Each number is 128 + 32 x the weight over its row's rms, rounded and kept within 0 to 255. Layers, rows and columns count from 0. Numbers have three digits each. The size before them is the row's rms in percent of the matrix's.

# down: layer 5 MLP down (transposed), 2048x512, rms 0.0921, rows 1708-1732, columns 128-255
# up: layer 5 MLP up, 2048x512, rms 0.102, rows 1709-1732, columns 128-255
down1708 106:106129111106146093176171129101113104122131125059129107116092105121164135110129164078150041182083125149208121140179133125113112170140155161137133136143091118155188137136112092116138109147160079150170158108120135153182128120095213123084079129147135079114132146166094143120111143136116147075124110125138084086176133135125138137150133085118142166132089099132087170106091047127118150159173
up1709 102:105104047172095178140073175183158126135155118131115097119112118141110127132117156214100086152156128065148086207095137127059113156157164196107137122146150064073138174215183119080112073148165139147109194080141105067110138157104201095121148170148135099157160110168139151131154159127050143161080096104132130115140119142125088129115149115123170174190113048127127158106104136113163113138169
down1709 098:187113145167091117089136085104174188128072139116125143103127125151134091126117150096113134120085119150103113148123120156086141120130172151165091152106094146129126062135132155129118128154116139108100158088136109128104151088102122124131063163086146135174077164102107085118127063135142172196112100138104132127149135113186114125131148124106106125151175172062183161130077140119109170089120
up1710 108:165117168129146113121192174062137174141184085138099118117156149150123098133130082145134119190115088159104162095140084105165131126146116028166117212130057092089059157102168109176081153120197139150163161160152164156091143132159128097067177109072142118222149141123139170088113148148182154123143106054119162097156134115127140144062146141115116102109133100152174112070149150115091166125136
down1710 104:173176160094084090129039179104120086122152081121115184183140137125151146146161138135125138146108097123069140175148153107126098196108155137078154141078171123073118122074118122112146174052085191159171128192173103146144119111133111130151122102131150121149106183143166099095137152136158148153162072081148161124126121102132140123201129162167117105164171160136086139111137148131125111123141
up1711 102:142175117163168071129090105096154122129147113135169111179137173163165174138141129107131165084130097087155104125099118137153075132167181129074136134149059111100170118119068137125185132156139167103091225093166109129099162120169087140182161113151178093146095081107132092131116104108106181154104132112093087132145065096175082179136152124101152163122140153132108106118075172150097141128183
down1711 104:102088109128159091146114097109127110089114108145095123138117152138125131160131162165109124084073100105173100120162093121123041147061078150199119129157075158139100111115130124131165087102129177152149129064198147106184156093165126173126105164120129152153112055111101145117149146156120150126143120096125076099084069069188091181186093156102155112101132131111108100118187110121105116171178
up1712 098:061062142120161139180070132077135190139061136180135104142143137084107095130184156096109115156090175093157098128140128142153181166162078152139089098191124116114089159078169136087087123098139105114161207102170161131125099150068187142150132096130130189131146099125106140094155122155112133182115118157139152079153135139102142144152120119107170131138112129111099107114057138124152149091143
down1712 104:102122055130143113119101097036091203144159113147167133129142104109080153038114094072136147152128080153084142145158115135116207134103086165068094128115171136164098156129182162121046108116123129102166104191191129109161115125082176161137172151104109125178164082141125131109098097187109092116057118132127157107140140099166172160140115163060133156153134122135137120089123199130152139122052
up1713 106:139101113158145079154130103152110128131119143132186136077120125121173132095108151130101118109084247078161074111083115196168136072150149109134128107144129106087177130189093084172121150125179188172125116095131146113078119171134107100114157174126127106181157112141173166144108146168050198133093118069163128122103110216051146142190100093078132151132176131125209112119203134154163118085129
down1713 104:102116092094146128104119096110138101154155110104107123123162148125142075059112090156143110156168168126119078162094116087091144139094175122131149143105117112112202126151072143157118138190132137135125082086141154181114140180087114125085159085154057135157175171086164060137095127153124126098118153126179139093111082139085122132103099143120096178126155144183114156110139159095150134081163
up1714 100:103106138090111143102118161095059165117087172133161127177143099116189146150118165144121173149101130147140112107079093096187086112137124153178159107109154125097090091076129111099085126173121116127134208103153111155103150057106104082146092135110092086108120096060102129027148105088158138091160108132188144130137084165169153102150133130109124130140113100135127125203110104110134116156137
down1714 091:176110112106145083169092077122131145112109192145128144149120099192108142160131148126094094185085133119165139106106101109128145158135116164169150107112108078153102119071143080118089131200105087130090159185083120172111165099122144120120130028151094066142145151097073115107116126097124125198200108139177130122107156111125151128118159101095160154118133161164110086164131088157142137159116
up1715 097:140070114081121129141062089087123181133112128173124161121085132089070125105161103139171130157116130105156070187160140120128103144149122090198095120108076145103145093189171148136096170185130107127080165074138159130098176067096167119152104198162183116083100097119151123128113092126214131104138103162188141129119078121126115107146108135132156195079111130105114162101106129102124122120170
down1715 098:136096120098167137066109103042120196124080170130219094120133101123113145108127084122074156179140098078154117099076088141133153136150136120128137104129050134154151118126130106106144162109161136090107103093148191138100133074146119059164132152146090138120115095159113134168141134091108103102129103132149129113140119081172072137157148168079139111127072168131099113152113145128090152117141
up1716 089:179086113136113061134128095117125149101100104121115147135184083156142088105181078235142126115124157116124196126094135142112132138142088123118129157130132143143125081150127165138119084125125132096098064134112102133148103103092112081180109153077179105214116101161071079111111113092102166082086124083178085113104135142112170130152111197146192089162125112105121108089072125195164103103187
down1716 097:116135097143195063109179110132156127097145127126146131153142137114120106143132144106106156130112090108109211073117145162168150142068089126162140136125095088087092126150129160154123112130097139088079093159101073192099157137127080116081115107078135119098114111151081096138131114145094126157149083130144122139172118136160153122117144072115161122085110159084167129112107116136158088116162
up1717 111:163132130144098119116141169074087181111153128170161197132140115110140056144168119036214155159153112113113086075088161123141095115129097142143121144122109117126132174106084156172130163112127124133110102121053145105140076137146083088112118116211118141166121150131127106083103108130160106115073135181111103086107120069158146140129137137128179161174120183128120146091109162128129154138130
down1717 106:086112116134194120089121122170139157137148121129175108151165086053145133124182142098208176105185126073152126110119112075096113170109087095155101164148158130104226110094119109092138174126118153153137165151135017145152069089164153129171161113104138104118149158154114179083106079162104116113130121149088103107111123119114148164097236136111182118115150156111140132125073123141123200134178
up1718 101:078158114142146196175134129113142090125164144128147078129091133134126106066133119177117138157100186106154070170114145158148130092159130149115088125078093127089158080087148097137145101110101139094099131075148150112131079133143129124120068042122175157116163127093113146120120160102116168118090097085089147074121195163092070083126182112128157094122156114172093145121080114111167198098149
down1718 102:154166109092109144127098137113168125123130150162140155122128146124148128144151153167160127139129136101171107130145184115121115169132156084182068078059117094142130171151120124124139114089119084102082137110095125087103089150073120124140223163145151148104131130101149132099201129139115130115103146120065170179154214101141117047128125058080165153091153095131192154149115170157150143135126
up1719 105:184102091152113182128131084085135116156120041162109110125151128110095166129150129132149111070121135115123103052130120125122138092163108151132120099084109122097166159167141147103137081096115088149102138164147110091099115132200088177118105123197148117180147095153063157074186139149151143122152150093104144107151156104103174145145088088112009118093165086131103102106171104119078177175242
down1719 102:199150115155110206166087086116089120149120162125144126133174088077056174163153127100135106085136152169107083106101167143164118103148135120096135074140091107131152097131124121145171094116099101157126134155164180100131132090137125129061144137128155100176115065198119145082142132146145172131119140159090132181153168110119160072115147144112117187106153090106139152127185121127064149183169
up1720 100:154115148156137155064111161125079089156048102068121117106125124099135118156102105126110112130114140147112142139033053120106087135128125159127141113162063146118123117161162100125120101129071210123140190175110141165113154129122128111138112116106111118126095161124102144122094113110143155117146141112122056179098130096144080134145124170168136124054091185088140112128097181115136141123102
down1720 102:098077178122168114161172141112155122127100072158148068115163067133137203168151148064079159165132118156103088071096137091110118134163141075128087098072150141110177151118159100178098111098153156126089101161185129156125163158184132107118127102158108150089121138149103121139121186168086180089109144160080137102113128177165165122176117127154138119127163184071139087133217140131154159158150
up1721 104:135112109110149090113092069138152144144099166137186086169149124090065146137154142137122146109087178114132128173126171169110073171121182136098104091166088118160161164082107114106091130150102132160091171135120123134139107121065113127165128110060123156151116173092140136149165180087124113145142131095149119143100171163134135099071147099135147113103062153164141110170126076137174079077130
down1721 102:149180112128142202173102186139119144172152135076132109122152128103102158168097170098139142161163163072121114134129127103122142117139158127115203123107135084138142153125158101117087185164164125152150143121201119174157039112123095078107172096113140114151158157075127121089142116173141111094150132127191138118135155136136160131107182125118117157159119121110122126149131089150130168088162
up1722 100:129113181162127089150099117109106095062083088160134081133165106095183096155141093114115133147076143055110162099101085135136148150165118147162165061114127119107021187066115059138163132169116123113144113099136157192160147161113107106153109075137159176157167155122177104101098075098170117145088134132126146113170229130071117182111117122151149134125108141152084160094080100122157173200131
down1722 100:138098108167054143130164138095140160160087135130055147066149101167166187134146066143126103119144101143116137111071126160179113102144194195073139124137137148155106167154129148080100175095142093134146166175152165116124128139108096166140166140113116110106147100067139122081070185170144166130173070087145115192084154143108126141181123156074106091140147125137138169173123117096107132121186
up1723 092:174100114158133052104078135176137168125162152180090124141142127094104108129060162117084102129090110132121137044096122087166127157146142085130137201170097167139152157098112109147122082118134113141136171084087081108144126170126112113101121177152161169141106156107108146109184113165127147091089089115129153133109126117175136163147126149157123152091138191145117124072143159118079138141158
down1723 103:133134172096083058159126154160098132143087216105127160118091079109118122102159126123108110148105073111173102071078170122187164118090118082095131166155127146172150170167080128116164109123121110181237104135106111155089155110082145079160124136142133161116125104148048116153172148090140141165156116078134101175175083105195163115094150134148100167099123057136081181161113123154129116122124
up1724 100:130104148109135131161112132119067144119159168139128080183125136138159159121103108182123161124118114138165134174109130110111114136138103117198087159154153129119112123166113140186137126057124128120099142128142138073132063177097175207181135090173168090087154090122161184114152128103194139156154167122125146180154146158113129105142054132164158100115108107134103083170111125103153121154177
down1724 104:118134151118103095072099140000124099139220156121200102137138110147150129110066108148164082175118076089127163147119071163114158119168141150152159160120138169100148126108140138072067127061086150075143151173116149089079105164142068160124160105113126166099178081167126120147138088188112109088082100096123169123139156145084175160115098153101138114072085185111170128125116141084134130113125
up1725 109:153082158096105105107112115174103069174112153147154063195137109099179130086160097152143160136142106122154107106085165182092121131120082159202129124160091092139123156105114158153102116100118160119083174112161118123136144113092147166126125162154137060140118132141178170120066142106125126140129172122111125128139134156150139158080101123128114137114139154130115153078158132115154145117171
down1725 106:072122172134145173123097082146096115117107155165135107101138135162069094149138135139167106110128100152136137151116158161096141134158129095114169121159137143081168076130087135114135127066108219121059144111117126204143105125117127190104115184125136095166084114144179154137106176130152126166097115163070090149142140155107124105125145100112103081117126172159100117123143148132115114151153
up1726 083:085073111132170168162168093129136095141161136122172080183129133127127123068066130148139133106075075156122120121144168124117090136177122113180114147192160134158130105173113061137113150196162147143143187084111104114159110149097096130140101123072129118142102094138170124113150118056173128126141139108120149113087109108178166068126125176120165109108171154151150086179152133163101142130126
down1726 084:123140104130125101140126127045128173124110151120131136121124122096167065123152146145102119152123073154126127184122133140137178126128142104185154182170156125166115077125135113118109149160143102147141074097110133161121104186134154150172089132104201108160131081103160130120140078069130164147115152109163148116137107120133108160132144113122107125084119156146128124183085149086147141127196
up1727 108:133102102121120163109134115062101156152096100146192148158146131096162171091109102116119071199240129129127121150127104148125148195127109151141176081137140110122121167128162139117139172155183163123171151125215149100187096166171144121107126146140137097120131086148149137087067108154138147150107126114125101119078164085129165080098100191131081120095089130154090127164151170141146142125148
down1727 105:129160134134135148094113147072123178158132098113106119131122133140119142137088069079167139159204125091143186138119124161151150121155098118164127116087097111156175122142121122120134068203174096116165169155112150147145105184152123086145088158177116149110119106191116122085079108161110115132097130137127134110068137055166142099120142142098138113079182125180127165178086128139111144135098
up1728 096:093133126111171136114153145113120140134089089091098108165124151113038112096158174123121152164132142132150159135110139110099156169146083157112135139153099096073080172117108146080076150206109092163095115121083114145063135143092147196143113135076120094110144127109091090108134161135111129093125167118157152110162161120114109136114151144155122172178114142091121084102126141072120068151096
down1728 098:116122171183124185135184078111070129101094143124082105135160129153110143114205165165142175128105157127100164134144120201144099154161193140094101143153162064158115111084146151089121110144095199085124124088121103211121110075112094150118164100114146112099116124133130156127128109156079159147114097119158147169104076115183187088160146126087113131139145077167108121118116136092081102110090
up1729 120:134182093173143145167122095122116102103095106084096037143121147164115105134111120173135176099158076129117166122165136147105172174134141142111107154117140065186138098093109162080132080082138115200128119095147140125101129145158160108057181107080113120103152106121139173092120103092081143112144150152125138080086089079188148122154146130177120105163109107177153108154101150095116132097137
down1729 116:127091105118141143098106154095177194119095169153161155186111109113129111135101086094117172156065110171109089136099126154083116215085155138159109119141142127173118090142130127097109159111153111056152131080090069150128097143167143169086103148161184133144091119142098136122077150120098058174069160107097083082173102059171138146127178140119121145154127153170097120136145072108124143123066
up1730 103:145143103169116083107126097178060139142096143154132184134129122161129141125175145168095100086082128183127121102123128133107137153168165119114177115110159115081126206099188148102127124221096101119132148160114161151168173058127096133099148128136143106185145135140101153155127092082159135168111129097104175040131154118077081183193107125159097121118140143185169079122106099123161138127138
down1730 103:157091084110094122159142118081139112093133139144143123150089096171178151141152149098068139093103058155151125107113092068135131138053139113111114156090143072137111140122122124077115123149059118140061162156159114170142164095115089119138175138095150107156101040147077114173132143143170130100056092168121122117134105092090122155154135131133133186122133175119185159118049145139165123118139
up1731 106:121134156114156115158096139120194129136121140077076154163108141172124100146117150140123135152159184132143122082130145144097105133134128111098118171168133172115114150200137120209107174142111142113134190110094146139145106125089105171216120110135132107143073105131131124111126171074155121178170123124088110095137147138129052162196089110150124131146146078149067130174159081091147096113138
down1731 102:171162089119133142158099128124152048156108205061134137155127114144135099139105150110132136130133145130159101118149154127173090142083117096161204181122165112116133164144090119195172094142120149191159126145100143176123076096128061153144119103173111071125098107093138133169073147105113166159140114096056119081112139136148104090205123103122141117109128099199116154141104114066092181126132
up1732 086:119121097166123123131174119099112167147117119113131072098069150138115217147126097120135152096126148100151082152171114156108161164152143202116131072104183072113170151122082103119108106075129134107163106133126128080146123138123142165153160123195146146105075200134122081222125186128137148116140137163189186110185148097103112217071121078162129127081180109201107090120095126109122083075165
down1732 094:066131075121092073007145196136150134181100073135130142147103116138133119076131072106100165116090141115074115094171192132166097144171102193108082110181140098114130128117110136149072054134164167111146108111105161141078118173107119160159123124136083147090137145138142089156160180126134175167154159142137140106130150151135148164097109114127150162125176164172047113113136133147137136099102